config.yaml
num_hidden_layers: 16
hidden_size: 128
head_dim: 32
intermediate_size: 512
norm: "layernorm"
qk_norm: false
attn_scale: 0.177
init_std_up: 0.0159
init_std_down: 0.0159
optimizer: "muon_variant"
lr_mult_down: 1.5
decay_fraction: 1.0
train_tokens: 116700000
max_steps: 10044
Each number is 128 + 24 x the weight over its row's rms, rounded and kept within 0 to 255. Layers, rows and columns count from 0. The size above them is the row's rms in percent of the matrix's.

# layer 8 MLP up, 512x128, rms 0.0965, rows 250-276, columns 0-127
size [106 107 102 104 104  97 101  96  95  95 107  97  84  85  79 105  97  98  95 103 107  99  97  88 100 116  94]
[[ 94 143 107 167 196 124 117 150 130 134 162 146 102 120 105 131  77 132 112 123  95 116 117 100 136 109 111 137 151 106 126 125  89 125 172 151 111 110 146 119 118 116 136  76 150 152 159  89 131 126 118 148 146 120 155 116 141 171 102  94 103 136 156 129 156 159 128 122 141 113 128 127 137 138 108 152 136 118  97 134 135 143 126 142 153 116 112 141 163  99  87 111 106 112 123  97 145 126 146 196 118 130 118 166  91 112 103 113 151  77 106 107 150 159 160 116 175 152 131 139 155 107 151 129  79 138 138  85]
 [118 152 138 142 120 145 152  93 140 126 127 113 158 116 169 138 118 127 153 130 182 120 135 132 157 152  98 140 126  99 135 132 143 118 127 129  65 129 157 106 141 110 125 111 153 113 183 109 136 108 124 149 151 129 149 105  79 176 136 125  96 130 136 149  95  97 129 150 114 119 136 172  80 147 147 122  99 143 178  82 145 126 141 107 104 165 157 164 106 117 129 139 121  88 129 136  95 160 131 136 146 152 103 119 107 153 114 134 131  94  76 109 129  95 125 130 101 101 163 148 168 120 141 109  83 118 157  96]
 [127 100 129 191 124 134 108 114 122 122 129 154 114  98 152  90 112 132 136 156 166 102 119 102 102 147 119  96 110 109  95 144 117 154 116  97 100 139 142 123 124 128 143 144 133 143 106 124 131 139 119 101  45 139 148 179 154 134 146 124 122 144 183 142 104 125 141 138 120 106 141 137 130 150 105 131 139  78 132  93 132 153 159 149 142 126 142 134 128 107 141 132 119  59 135 187 179 152  97 160 121  97 107 148 122 142 113 138 136 104 169 110 151 122  84 133 140 156 102  96 129 150 122  88 136 149 147 142]
 [100 146 117 100 146  72 135 118 142 104 151 152 136 143 124 124 145 108 132 122 141 114 116 130  98 129 135 124 124 121 100 130 117 128 131  91 136  97 166 107 149  90 132 107 126 146  94 139 109 103  99 101 140 197 129 138 107 125 120 138  99 120 158 135  93 145 101 125 123 130 120 133 192 140 137 100 136 131 106 190 133 163 149 160 138 179 168 101 116 153 146  79  95 141 113 165 142 138 132 140 163 135 100 156 127 143 144 157 153 127  96  97 118 135 154  87 139 158  83 108 149  88 150  90 107 141 144 106]
 [115 150 125  90 109  76 141  99 109  85 129 176 154 133 108 102 111 138 166 135  95 146 130 146 109 135 150 128 123 149 120 172 152 143 117  78 126 155 113 102 121 108 155 147 112 185 106 179 170 116  83 126 130 139 112 139  97 157  96  89 175 119 117 114 137 143 122 182 126 120 106 129 134 148 112 143 154 116 121 159 116 126 101 120  93 139 122  99 147 153 163 101 148 147 106 137 121 104 163 135 123 119 141 152  81 132 145 139 118 110 136 124 125 125 138 137  93 149 125 135 135 110 144  80  91 178 111 150]
 [132 120 141 133 141 163 133 151 133 103 128 170 112 149 100 103 150 114 128 135  85 165 126 124 140 145 102 125 166 148  57 131 141 135 106 130 117 121 156 179 140 168 152  88 142 141 107  94 150 144 124 116 138  76 133 114 112 106  87 105  96 116 112 112  93 113 141 111 165 120 114 135 170 100 149 100 103 142 159 141  67 146 154 131 109 141 136 122 137 167 156 154 159 136 127 117 175 134 157 110  91 117 137 154 140 132  82 126 139 140  88 127 155 148 100 159 120 117 140 134 137 107 120 105 173 100 108 117]
 [147 157 120  95 104 127 124 130 108 125 156  83 139 136 156 102 139 129  79  83 161 125  94 125 148 106 106 114 113 121 106 183 153 132 127 126 182 135 114 156 163 179  62 114 109 145 163 140 129 115  99 115 129 107 129 138 139 105 160  96 123 127 133 118 111 142 134 160 120  96  71 155 131 101 118 168 147 157 128 124 100 104 112 130 137  90 120 118 150 119 156 137 114  98 157 125 133 120 148 123 137 126 132 134 117 159 113 139 136  75  95 160 147 147 155 120 126 126 171 123 148 113 170 132 144 139  63 135]
 [140  94 156 114 119 110 148  99 125 131 120 104 127 113 153 120 107 127 128  81 152 160 135  86 131 139 164 140  81 104 113 179 151 128  66 142 152 128 152 138 111 129 158  81 143 122 102  91 125 106 123 141 120 105  97 144 110 139 154 130 148  89 107 126 166 133 127 153 165 149 141 133 159 147 113 156 115 117 149 147 152 117 131 102 128 145 126 127 137 113 162 145 133 106 158 155  86 105 106 112 144 118 113 161 106 170 108 100 154 132 157  71 140 132 118 165 131 134  85 104 157 119 145 136 161 183 104  92]
 [165 132 132  94 144 131 119 108 173 114 113 124 133 133  99 128 160 164 150 137 102 117 127 130 115 138  92 117 161 143  96 142 125 106 153 152 142 121 150 136 147 139 109  93 110 155 127 129 134 167 147 122 139 102 115 120 142 133 139 111 160 179 111 131 116 132 183 117 100 149 107 147 161 108  89  77 189 136 116 160 123 120 122 106 156 157 113 110 127 168 138 165 158  85 101 149 162 117  80 118 105 147  66 134 104 113 141 107 131  90 104 135  92 111 134 122 121 157  77 104 100 118 117 112 155 137 152 118]
 [156 127 143 126 110 117 153 148 141 109 158 135 103 109 142 103  79 101 141 141 122 130  74 180  86 122 110 151 181 103 108 117 132 138 153 127 112 166 103 126 207 138  80  96 135 126 148 145 118 144 132  88 110 163 127 144 124 141 128  85  85  92 131 160 121 104 161 167 125 168 112  99 177 116 123 121 149 113 161 116 143  97 120 147 106  76 139 130 134 152 111 140 138 137  98 149 117 109 146 109 113 127  91 148 117 140 107 131 148 122 130 134 139 151 117 119 133 155 163 129 124 147 132 108 158 119  91 149]
 [ 96 138 150 106 140 143 133 131 136 160 125 104 158  81 107  78 186 165 114  93 166 136 117 136  91 151  93  89 103 147 111 154 109 119 152 124 140 147 107 111 160 148 131 112 141 155 138 130 145 108 151 133 108 130 166 108 141 153  95 109 126  90 137 142 135 173 115 115 144 128 108 171  94 181 137 128 140 140 110 132 111 142 130 123 145 108 129 139 152 128 135  76 101 103 113 122 179 162 123 108  94  82 140 130 130  95 124  91 121 119 116 140 166 129 153  81 126 109 149 180 135 113 150 117 144 142 132  96]
 [157 138 147 143  94 128 126 125 104 126 195 160 145 124 121 139 125 145 169 153 123 147 159 166 151 141 166 110 139  81 112 106 119 133 133 115 116 158 149 141 105 189 109  89 126  86 101 109 108 124 101  88 103 103 166 138 154 121 129 110 142  90 141 106  99 116 132 149 138  95 132 111 159 152 117 148 102 124  85 130 141  96 127 125 114 127 113 143 156 132 143 122 167 135 125 132 146 131 119 133 109  91  92 133 115 149 164  89 126  57  95 125 133 124 146 127 160 151 155 131 146  75 139 149 133  93 114 157]
 [ 93 126 126 151 118 114 142 162 124 140 135  85 138  91 127 141 111 146 142 172 134  88 124 138  93 137 132 168 176 165  76 107 123 111 129 105 131 126 135 114 116 124 159 104 143 133  95  96 115 138 166 115  79 163 127 149 111 148 103 134 107 142 147 161 137 103 170 106 180 143 130 125  72 129 140 125 132 125 127 129 139 131 164 117 152  55 156 114 141 139  93 139 109 125 104 181 125  98 145 159 158 119 112 107 110 102 105 119 143 138 160 147 126 111 122 155 115 111  85 173 137 124 158 120 143 142 136 100]
 [114  73  97 176 140 146 146 163 153 123 142 179 155 138 136  92 108 146 138 140 154 173 139 128  78 166  83 147  97 151 141  92 137 153 112 128 118 101 183 145 110 133 133 112 129 139 100 118 109 108 184 149 114 165 152  88 113 162  95 111 142 145 163 136 115 105 114 144 126 109 131 129 116 123 121 179  88 153 135 146 122 100 127  98 130 146 145 141 141 138 137 126  89 117  98 112 117  94 108 155 136 149 152 158 132 127 117 126 168 116 113 123 147 145 103  77 109 148 122 121 119 107  98 116  95 141 115 111]
 [165 156 147  80 114 116 114 122 131  96 135  95  92 168 113 115 133 173 110 150 154 132 107  84 109 121 147 125 138 132 119 132  61 147 125 146 111 125 107 141 158 119 127  82 167 140 119 156 172 129 113  80 156  96 101 140  82 135 151 164 145 114 100 174 127 149 143 130 120 117 144 150 146 127 146 119 109 128 151 167 113 114 134 116 139 124 134 180 122 113 149 128 123 110 127 136 119 123 137 140  76 137 132 131 130 170 110 169 134 178 154 136 165 146 104  97 163 123 109  89 164 124 105 117 125 118  96 106]
 [102 152 129 166 150 138 125 112 165 148 138  75 111 140 161 173  91  84 118 158 153 101 101 110 120 119 122 169 121 116 163 139 111 131 137 113 124 102 163 145 112 118 117 158 147 127 113 142 150 138 100 120 134 104 139 101 118 158 150 124 154 139 119 114  46 143 140  69 172 122 167 164 153 135 119 167 118  84 123 125 130 120 149 168 134  75  78 128 133 103 108 139 129 102 130 133 131 141 122 129 148 112 107 131 123 164  84 102 134 123 159 131 137 136 139 158 136 129 104 155 114  98 156  99 118 124 101 128]
 [113 118  90  96 102 124 142 125 131 166  95 154 154  99  98  79 143 158 124 121 128 118 136  73 110 138 132  92 167 103  94 145 184 146 131  53 132  99 136 153 110 164 131 156 148 109 137 134 121 166 157 163  96 131  83 111 123 129 146 114 145 129  89 140 110 121 127 146  85 140 123 144 132 124 136 144  79 153 127 122 143 170  94 120 152 150 118 105 112 164 150 118 149 144 158 112 136 175 135 133 103 120  98 152 123 117 166 142 145 107 146 122 128 121 130 128 143 125 103 128 118  97 159 148  88 151 115 107]
 [144 136  92 114 102 119 126 162 163 151 149 115 117 130 124 143 132 106 159 111  93 124 165  77 126 160 138 149 135 154 131  89 135 165 145  83 111 122 108 143 115 146 117  62 110 101 135 109 138 116 102 110 143  68 121 150 163 135 143 137 158 127 113 140 136 175 149 108 139 145 118 182 114 129 136 122 114  86  82  98 169 131 129 108 135 110 140 105 138 124  99 150 100 142 114 164 126  74 151 124 158 157 131 139 127 134 149 120 103  98 146 106 100 145 148  99 134 120 135 148 192 128 151 138  93 133 140 153]
 [143 124 118 141 100 126 111 163 132 131 132 102 103 128 114 138 167 110 129 100 135 133 159 121 119  96 130 161 128 115 132 138 131  97 123 165 107 155  99 165 118 118 121 123 139  99  59 129 135 122 138 124 154 121 113 127 121 114 151 149 120 139 125 132 143 151  99 112 151  83 136 147 125  94 152 142 107 164 193 115 126 127 122 157 153  92 138 176 134 172 131 118 126 100 151  78 147 140 142 101 135 110 154 168 106 160 125 100 174 122 156 190 138 129 107 127 136 111 182  99  84  98  99  81 112 122 123 155]
 [137 128 115  91 155 139 124 164 164 133 146 101 100 113 122 149 181 121 125 108 151 123  95  84 127  83 141 111 138  76 155 109  95 136 113 121 137 115  84 143 126 151 122 126 123 110 165 142 102 122  98 123 148  90 137  98  95 108 136 104 139 140 118 124 124 150 120 110 100 102 142 124 130 139 157  97 131 129 148 145 135 153 115 151 173 116 171 133 135  98 138 150  95 113 141 102 164 130  96 171 157 160 144 116 110 120 164  90 141 112 119 120 196 122 132 167 147 150 113  83 131 128  96 158 168 127  90 158]
 [128 115 118 101 123 124  96  80 148 184 123 156 140  93 117 108 130  96 113  88 105 142 136 143 117 105 134 140  75  95 177 137 124  99 120 112 160 127 125 125 125 106 159 115 132 139 109 109 141 111 125 162 125 155 110 149  89 163 107 126 178 136 105 152 124 156 133 100 129  98 137  82 135 176 146 125 126  79 167 136 132 139 120 129 172 177 129 117 121 154 177 129 141 117  88 114 133 178 138 147 117 127 119 114  99 116 114 139 159 100 123 137 123 154 105 153 167 131 169 139 117 109 108 132  79 117 160 128]
 [121 119 167  98 164 124  97 117  77 116 129 174  98 158 139 133 165 117 137 168 125 143  99 155  84 134 146 106 123 132 148 153 118 149 153 134 143  93 112 130 110 120 119 165 132 162 116 119 165  95 144  99 137 137 128 116  88  82 151 147 118 163 117 142 113 157 159 111 143 133 110 119 122 150  97 136 132 128 164 173 152 121 123 143 139 112 152 111 124 153 146  98  86 123  85 108 158 161 149 145 135 134 145 113 144 103 107  65 127  59  98 100 136 143 155 125 133 123  84 151 157 129  91 114 120 136 126 141]
 [134  85 136 134 103 130 111  97 134 112 151 110 135 159 133 122 119 132 184 109 130  82 113 133 108 138  98 123 138 130 127 154 106 167 159 142 136 134  78 144 124 148 147 149 111 134  93 136 151  83 164 113 133 143 137 163 111 134 134 129  93  87 140 125 137 112 120 120 104 135 126  91 121 129 151 132 131 149 103 159  84 157 165 160 141 190 105 103 189  76 151 140 163 123  78 127 120 153 135 142 173 131 108 125 129 119 164 124 142 170  95 137 104 135 116 108  90 105 108 170 111 124 113 137 139 122 114  96]
 [129  96 142 133 140  89 119 115 117 124 113 129 114  94 122 132 122 100 124 149 154 130 151 133 121 173 178 130 106  78 107 151 125 118 145 111 113 101  84 139 134 113  88  86  96 134 119 173 130 124 169 105 121 106 131 132 158 168 144 137  91 173 119 143 142 136 160 171 145 139  83 156  67  97 124 120 187 127 113 107  95 166 100  97 119 115  99 156 124 149 126 143 175  79 109 123 122 134  82 123 132 151 110 122 147 140 112 163 144 135 147 113 139 135 138 153 128 128 133 151 132 141 148 151 109  96 112 153]
 [117 124 146 172 158 111 157 143 134 148 110 117 142 102 149 138  98 152 148 109 115 121 141 101 108  95  96 121 104 133 132 141 176  95 121 129 131 177 116  90 178  78 144  99 138 149 120 125 131 123 129 117 131  63 142 154  92 109 137 118 123 110  92 161 130 128 137 110 167 125  94 154 155 142 143 150 176 112 118 138 115 120  82 127  74 118 127 140 139 177 167 121 140 148 145  91 124 160 141 120 157 108 141 122 109 111 117 132 101 133 111 164  80 136 159 138 109  86 118 157 176 113 147 116 140 137 105 127]
 [141  94  88  97 144 143 139 125 136 156 133 107 134 132 104  87 111 121 169 137 123  76 134 152  93 124  76 121 115 145 110 115  87 162 160 138 126 101 123 187 121 137 135 117 101 124 128 141 138 150 116  90 144 129 147 111 141 150 133 128 141 101 112 124 142 166 129 163 135 116 144 133 171 135 157 168 137  83 100 141 166 102 105 153 103 150 107 131 123 124 176 134 126 105 169 128 140 137 140 115 113 134 164  83 145 135 128  50 150 144 152 127  75 123 148 121 106 116 144  90 165 127 116 146 117 162 119 137]
 [107  94 115 123 112 107 152  97 126 161 136 135 114  93  97 165  94 166 142 125 137 169  90 145 125 127 136 165 181 174  98 150 126 151  82 121 133 132 147 120 148 137 134 103 149 127 116 146 121 123  98 134  96 124 116 120  87  98 109 138 177 132 115 146 115 183 100 140 113  92 100 168 139 160  89 183 142 118 101 128 145 128 134 138  90 149 137 133 160 138 135 120 150  99 140 134 141 113 129  93  89 123  97 166 139 127 105 143 176 111 154 148 165 134 129 154 131 111 107 106 137  88 113 122 128 142 117  85]]
# layer 8 MLP down (transposed), 512x128, rms 0.0341, rows 250-276, columns 0-127
size [106 116 103 109  98  93  91  91  90  91 118  93  86  88  83 112 103  94  91 106 110  99  98  91  94 111  95]
[[129 103 163 149 123 123 142 116  97 101 151 106 143  52 168  84 123 134 101  84 106 130 138 147 134 140 116 152 150 123 104 130 112 126 133 136 121 119 122 115 126  98 128 112 171 111 143 151 136 151 140  99 107 112  92 123 156 131 127 156 135  96 146  78 124  83 131 177 115 120 175  93 121 121 106 165 132 141 133 138 102 100 184 128 106 131  88 123 143 148 139  82 121 128  89 113 114 159 143 122 160 151  90 139 145 159 111 151 158 171 129 140 119  95 154 128 113 121 104  91  96 165 124 116 159 125 140 146]
 [129 119  98  76 143 189 137 152 116 107 150  74  65  86 139 156 121 129 143 109 128 121 112  96 145 137 135 140 150 141 123 132 107 115 167 101 164 113  89 120 137 119 148 135 165 142  99 118 109 151 175 134 136 133 133 137 143 142 119 175 160 151 115 116 164 152 117 147 121 133 151 129  85  88  87 177 160 109 113 181 152 131 134 113 131  85 135  91 126 116 102 111 158 144 116 143 128 117 133 125 154 129 134 129 127 117 100 116 102 145 103 138 115 166 179 118 132  94 105 118 144 128  83 134 114 111 149 125]
 [163 160 162 141 120  90 134 113 132 107  91 124 103 103 133 110 144 115 113 137 123 136 124 119 159 108 132  80 113 161 121 115 102  89 115 140 178 113 149 138 105 139 183 125 141 157 114 134  93 136 104 133 158 181  88 157 135 175 136 116  87 134 116 142 120 135 119 143 147 119 154 128 155  95 145 129 129 119 110 127 111 130 106  97 130 124 126 138  99 131 131 110  72  93 152 148 111 156  83 122 159 135 112 120 121 137 139 179 120 118 112 178 139 111 126 189 113 154  80 139 149 157 109 110 166 129  88 110]
 [145 127 145 131 152 107 138 121 116 105 127 148  98 118 137 168 123 152  97 140 152 177 108 108 155  94 118 165 122 174 151 122 118  78 147 125 125 148 158 119 105  72  97 132 131 121 153 128 117 126 198  81 152 143 124 116 114 113 109 114 124 125 103 169 110 123 125 132 105 104 107 142 164 149 128 141 142 100 103  84 133 129 112 175 129 131 148 131 167 152 123 140 111 156 153 123  98 144 152  65 130 127 146 119 116 112 130 113 132 135 141 143 167  84 124  87  81 129 123 129 104 165 107  93 125 137 157  85]
 [139  97 172 136 149 125 141 114 112 153 136 106 130 163 167 148 150 106 132 179 134 103 120 152 132 104 144 126 142 116 153 164 161 104 146 159 100  97 157 102 136 149 115 115 167 106 126 149  98 127 154 104 120 134 130 156 148 112 122 112  98 140 115 145 121 100 167 107 177 126  82 109  98  70 169  97 142  99 181 113 134 152 146 134 122 105 153 131 131 150  71 129 130  85  83 142 137 152 122 113  87 133 119 132 106 111 104 105 102 146 137 145 131  98 119 151 114  82 152 125  93 119 148 112 155 137 145 119]
 [124 154 169 151 106 145 166 130 162 132 107 172 168 139 142 126 157 112 177 137 137 105  65 138 108 169 133 163 184 129 154 132 156 121 129 102 136 133 143 113 120 119 131 120 144  78 119 118 135 120 158 122 148 121 151  99 141 110 130 119 105 102 155 138 122 107 153 154 121 139 164 107 108 142 136 115 122 132  72  70 133  60 110 134 142 120  90 106 120 146 129 124 108 113 136 120 125 109 122 124  96  92 123  89 136 132 119 152 120  89  60 108 128 110  95 137 143 149 150 149 156 117 145 162 116 111 124 132]
 [142 153 121 127 125 123 154 136 147 161 117 107 151 122 135 176 148 115 139 133 118  98 155 106 143 172 154 160 146  98 118 124 139 123 137 137 177 169 133  94 136 127 135 114 123  65  97  64 114  88 129  97 135 174 101 136 169 139 111 162 118 128  90  99  93 110 159 137 124 125 144 104  58 136 123 135 133 137 175 176 152 110 146 155 141 129 167 139 117 149 133 108 145 149 122  99 104 110 138  85 113  99 112 139 128 131 102  95 136 142 138 139 139 144  83 137 133 127 147  86 108 129  89 126 118 121 121 144]
 [141 105  92 119 149 128 111 123 167 125 101 104 120 126 127 119 120 145 148 101 132 140 121 143 165 147 136 151 125 161 171 144 111 138 166 106  79 100  96 155 126 142 115 172 109 121 139 190 127 136 109 143 130 109 134 107 108 135 109 134 113 110  98 113 152 111 145 139 112  88 146 124 114 144 112  74 129 104 121 130 176 177 160 123 124 154 117 119  99 130 118 148 122 177  90  94 145 168 136 119 144 122 112  73  91 117 130 116 111 144 128 116 100 123 145 110 111 121 156  69 173 131 160 124  99 160 173 158]
 [ 96 143 105 148 158 195  82 130  96 119 138 153 100 132 128 110  84 103 114 123 155 119 108 105 112 163 129 147 115 144  89 124 106 114 134  74 135  94 100 157 150 108 126 120 191 153 138 129  99  85 107 157 116 132 134  94 139 103 123 118 141 130 125  96 125 110  89 113 134 150 160 103 158 138 140 129 126 124 131 161 120 110 132 138 102 126 140 157 149 102 133 135 102 200 157 104 141 141 131 183 133 133 138 115 139 136 161 169 120 131  70 109 158 119  74 144 124 117 138 127 138 136 118 137 134 133 104 112]
 [104 165 148 105 152 108  97 147 128 109 120  68 131 161 154 141 104 152  98 120 148 129  98 115 149  94 118 161 164  93  92 141 123 144 132 147 121 109 180 125 112 115 134 138 163 128  88 126 111 128 118 139 145 126 161 106 107 116 113 132 157 102 102 153 112 100 186 112 118  90 135 137 154 126 139 124 137 152 182 150 153 125 141 113 137 181 143 107 117 113 112  80 133 179 121 135  84 101  92 125 134 132 111 118 116 131 149 121 153 158 135  94 117 131 115 189 149 151 116 115 101 136  81 137 128 123 153 159]
 [151 129 142 182 125 166 143 113  47 110  81  82 108 190 117 149 115 150 111  87 156 137 137 103 165 107 115  99 109 121 120 128 117 127 124 142 137 154  99 134 134 138 121 140  94 134 138 155 155 137 128 105 146 123 134  90 146 141 159 130  94 146 172 126 133 164 152 103 109 141  88  94 135  92 107 157 141 150  82 149 141 124  95 141 128 116 114 119 159 136  81 101 141 113 146 141 110 112 162 116 117 112 154 178 134 153  99 143 124 124 131 102 148 174 151 127 134 101 144 133 121 137 116 117 111 155 141 136]
 [150 145  82  88 110 124 135 155 176 140 106 119 152 124 119 103 130 121 156 111 119 114  84 153 102 154 149 162 131 136 155 108 114 156 145 118 124 102 101 123 159 129 112 144 118 130 146 183 102 117 100 183 165  93 134 113 117 136 195 125 148 108 119 117 138 147 141 136 117 117 153 121  88 115 131 115 126 130 115  82 138 137 135 113 129 142 160  96 117 125 152 161 121 145 113 129 115 125  82 178 152 127 178 119 145  89 112 115  96 102 158 101 105 116 127 118 116  90  84  94 129 154 143 134 109 182 117 156]
 [129 106 136 117 152 123  78 151 155 119 131 127  84 156 144 123 135 128 106  87 113 114 110 134 148 158 114 135 103 135 146 107 112 127 131 136 180 143 102 129 160 122  94 116 130 155 167 128 102 156 117 146 133 114 109 117 138 133 124 111  98 155 112 114 103 141 123 106  63 160 153 176 120 193  78 118 143  93 151 108 125 102  80 156 137 146  88 149 131 118 133 118 187 144 144  73 115 147 109 145  86 113 140 146 165 149 136 138 148 137 136 116 100 120 137 144 119 130 113 142 131 167 133 113 160  82 102 130]
 [127 102 104 110 160 151 134 118 104 130 139 139  83 107 133 150 112 139 113 132 120 110 159 106 122 107 184 151 151 178 169  97 178 133 144  97  82 154 118 129 145 147 108  97 151 147 115 147 124 135 125 125 115 140 137 129 112 127  86 118 112 145 107  86 151 143 162 115 103 142 138  96 146 120 119 102 117  96 142 124  87 122 137 148 161 142 163 125 163 127  68 102 171 101  86 157 105  83 163 148 131 103 150 100 141 157 155 102 115 139 126 117 142 173  97 135 120 109 120  79 118 122 101 126 148 105 139 138]
 [135 120 129 166 141 115 116 131 153 129 105 149 152 139 139 122 148 116 107 124 110  95 126 179  82 130 140 117 121 159 134 109 115 143 114 136 120 152 182 146 127 112 120 114 142 124 144 153 118 109 172 133  90 141 151 104 146 149 124 102 100 103 171 101  97 107  83 129 125 148 124 131 145 164  84 129 164 114 101 103 136 144 151 138 158 179 120  94 110 122 137 136 101 121 107 165 132 142 120 102 167 173 160 120 135 118 156 139 109  72 102  87 117 105 164 152 168 155 108  99 118 113 116  87  85 148 142 168]
 [146 127 122 145 142  99 159 141 148 111 123 108 112 127 149 126 114 161 133 113 139 165 129 132 146 178  94 111  97  97 143 148 110 133 130  90 150 178 134 109 121 134  90 120 113 122 120 159  76 119 148 153 134 115 133 132  85 123 117 109  98 128 150  87  97  93 143 136 139 122 143 104 124 140 129 104  88 143 117 131 128 168  89 128  72 148  92 147 135 112  99 108 132 171  96 178 136 141 140 103 119 122 113 149  97 116 117 105 143 151 115 119 170 128 147  78 114 158 144 185 166 146 146 153 139 178  99 106]
 [146 140 101 153 158 121 139 106 137  82 122 113 129 177 103 111 118  81 116 146 135 157 166 160 141 102  84 113 112 171 106 179  62 122 157 170  98 115 159 153 138  87 114 125 160 153 137 136 120 141 158 115 135 130 127 131 120 131 127 120  76 122 137 127 113 130 114 129 131 120 173 113 158 108 133 115 114 135 164 113 129  88 138 103 140 154 103 123 129 137 129  99  93 126 138 146 137  77 109 110 119 127 149 123 151 132 153 111 103 110 101 100 165 130 165 129 166 138 162 156 100 193 117 136 120 132 139 104]
 [173 159 145 117 145 157 112 160 173 127 134  94 184 100 171 126 133 105 109 142 125 120 113 145 143 147 110 162 104 140 100 151 116 109 139 153 137 121 146 119 105 140 143 159 165 103 103  90 128  74 142 147 141 133 127 129 145 100 131  86 130 125 185 144 138  97  96 106 135 114 111 123 121 123 117 116 160 141 135 132  98  95 193 124 117 140 122 120 100 117 163 115 114 124 154  95 156  82 128 155 137 121 126 141 111 156 117 139 165 128 111  80 155 127 163 106  95 146 118 103  81 134 130 100 155 146 164 154]
 [143  97 108 105 105 131 167 132 100 129 123 109 117 142 123 136 115 149 149 103 125 156  81 118 110 183 136 107 133 115 136 118 157 133 122  91 125 128 130 100 137 170 149 150 138 164 190 144 104 120 119 164  88 137 146 133 141  98 103 123  99 134 141 127 137 108 167 149 116 164 104 139 101 133 162 126 134 173  98 140 115 130 189 103 119 139  97 143 103 126  83 138 160 155 124 131 138 122 138 147 138 116 129  73 143 106  98 136  91  72  81 111 109 116 120 105 141 104 126 114 178 154 170 119 113 157 140 122]
 [107 108 146 106 120 154 153 135 140 109 175 115 141  98 141 117 144 104 182 140 165 137  98 144  99 146 144 116 101 130 141 127 165 122 143 134 124  81 118 124 125 110 146 145  94 131 145  91 120 113 132  83 108 118 167  91 120 152 139 111 147  70 151 122 147 142 133 147 117 132  86 154  97 123 123 144 137 159 158 120 138 127 134  71 151 116 119  90 145 156 124 119 148 145 117 112 110 107 180 116 119 113 187 161 120 119 161 135  87 122 109  94 103 106 130 133 130 133 160 143  80 169 134  93  86 165 142 139]
 [181 108 104  61 127 105  85 170 151 140 127 132  90 145 175 134 123 172 109 125 147 109 126 117 120 130 134 125 121 140 129 146  89 151 163 168 122 115  56 111 125 160 142 144 104  79 156 181 109 138 129 114 140 111  83 131 122 135 116 120 123 112 117 124 106  87 140 101 126 132 177 142 146 125 112 138 123 133 132 143 167 133 122  80 154 113 150 145 146 110 132 114 146 119 111 157  86 151 139 118 116 134  94 140 127  86 151 151 167 170 143 158 118 127 154 102 131 118 101 115 132 107 147 149 109 105 122 120]
 [113 138 137 158 150 143 138 138 183 131 121 143 176 114  90 128  98 125 101 103 171 107 116 108 135 136 112 127 115 135 101 151 130 127 138 118 154 133 139 120  73 106 146 109  66 148 166 127  95 145  90 123 140 159 120 127 140 134  90 156 143  90  97 132 135 126 110 137 132 119  92 139 186 124 150 127 125 148 135 109 104 153 121 163 134 166  92 191 101 126 106 104 133 121 114  82 143 146 134 125 105 145  87 157 142 121 142 120 117 162 124 118 144 126 113 173 101 101 142 122 151  74 161 124 155 123  90 143]
 [113 167 130 135 118 189 104 128  90 117  66 148 136 136 155 130 128 132 128 120 131 159 129 140  90 114 139 117 115 118 176  99 148 109  78 138 124 123 148 125 141 131 126 126 158  84 158 125 157 135 125 155 155  97 139  93  92  89 112  98 122 166 177 163 119 130 143 121 153 109 150 149 132 168 153 117 106 120 176 122 112 111 110 144 122  89 115 119  83 125 104 147  69 126 153 149 145 131  94 110  90 133 165 105 114 119  96 108 125 139 127 132 169 113 159 100 121 120 130 164 136 137 125 154 147 147 130 163]
 [132 122 130 126  60 159 118 123 154 146  68 113 157 132 144 136  83 168 115  93 116 115 122 109 120 118 121 198 178 144 169 125 138 119  97 136 153 164 151  90 125 123 163 171 118 106  95 107 143 124 144 125 152 122  97 174  67 147 117 105 149 134 120 112 137 135  95 122 142  97 105  90 152 125 140 122 123 158 104 149 147 121 157 128 135 105 139 116 133 114 144 114 116 148 113 131 139  83 135 118 143 130 143 105  94 124 143 106 109 148 155 134 104 108 144  98 167 165 126 112 111 110 171 142 157 116 139 131]
 [ 95 139 121  99 136 106 111 129 112  62  99 135  98 105 138 120 111  91 136 163 158 108 140 130 139 135 167 114 162 149 110 106 110 108 154 103 147 146 159 134 108 161 151 153 112 129 139 165  98 148 135 139 125 146  95 137 172 118 104 172 126 126 131 118 135 104 124 148 129 124 115 126 103 133  82  99 115  96 123  89 143 119 116 141 162 135 152 139  99 111  73 116 158 163  89 187 119 136 142 103 134 130 148 146 161 150  93 146 112 127 145 150 172 127  53 163 132 114 131 139 127 100 136 133 148 137 114  96]
 [134 118 138 148  91 125 157  71 152 103 123 126 141  90 134  97 136 129 147 161 145 103 134 191 140 160 128 115  73  81 130 100 109 129 110 126  93 120 136 124 133 179  80 101 156 113 127 124 124 129 101 109  99 133 125 117 152 141 136  88 152 128 149 127 107 124 119 116  92 138 173 154 107 147  94 144 135 124 136 122 151 160 135 146 105 144  91 133 110 141 139 180  90 116 110 136  94 135 148 128 165 128 144 119 115 109 124 138 104 132 116 158 134 133 213 127 186 145 128 130  98 126 119 157 136 118 104 129]
 [156 139 140 112 126 117 107 169 113 103 177 117 111 107 111 159 132 134 109  94 134  93  89 121 102 131 138 107 136 119  98 151 117 100 119 121 142  67 118 144 120 148 136 124 140 145 136 125 112 150 143  80 128 100 161 109 139 113 112 121 116  99 119 151 168  98 147 133 162 130 127 111 132 111 125 131 165 196 148 105 130  91  91 131 118 111 172 181 118 141 110 117 122 116 136  92 175 127 169 126 163  99 153  89  99 143 147 184 110 103  95 122 123  91 130 164 168 153 109 143 136 120 141 140 125 126 141 159]]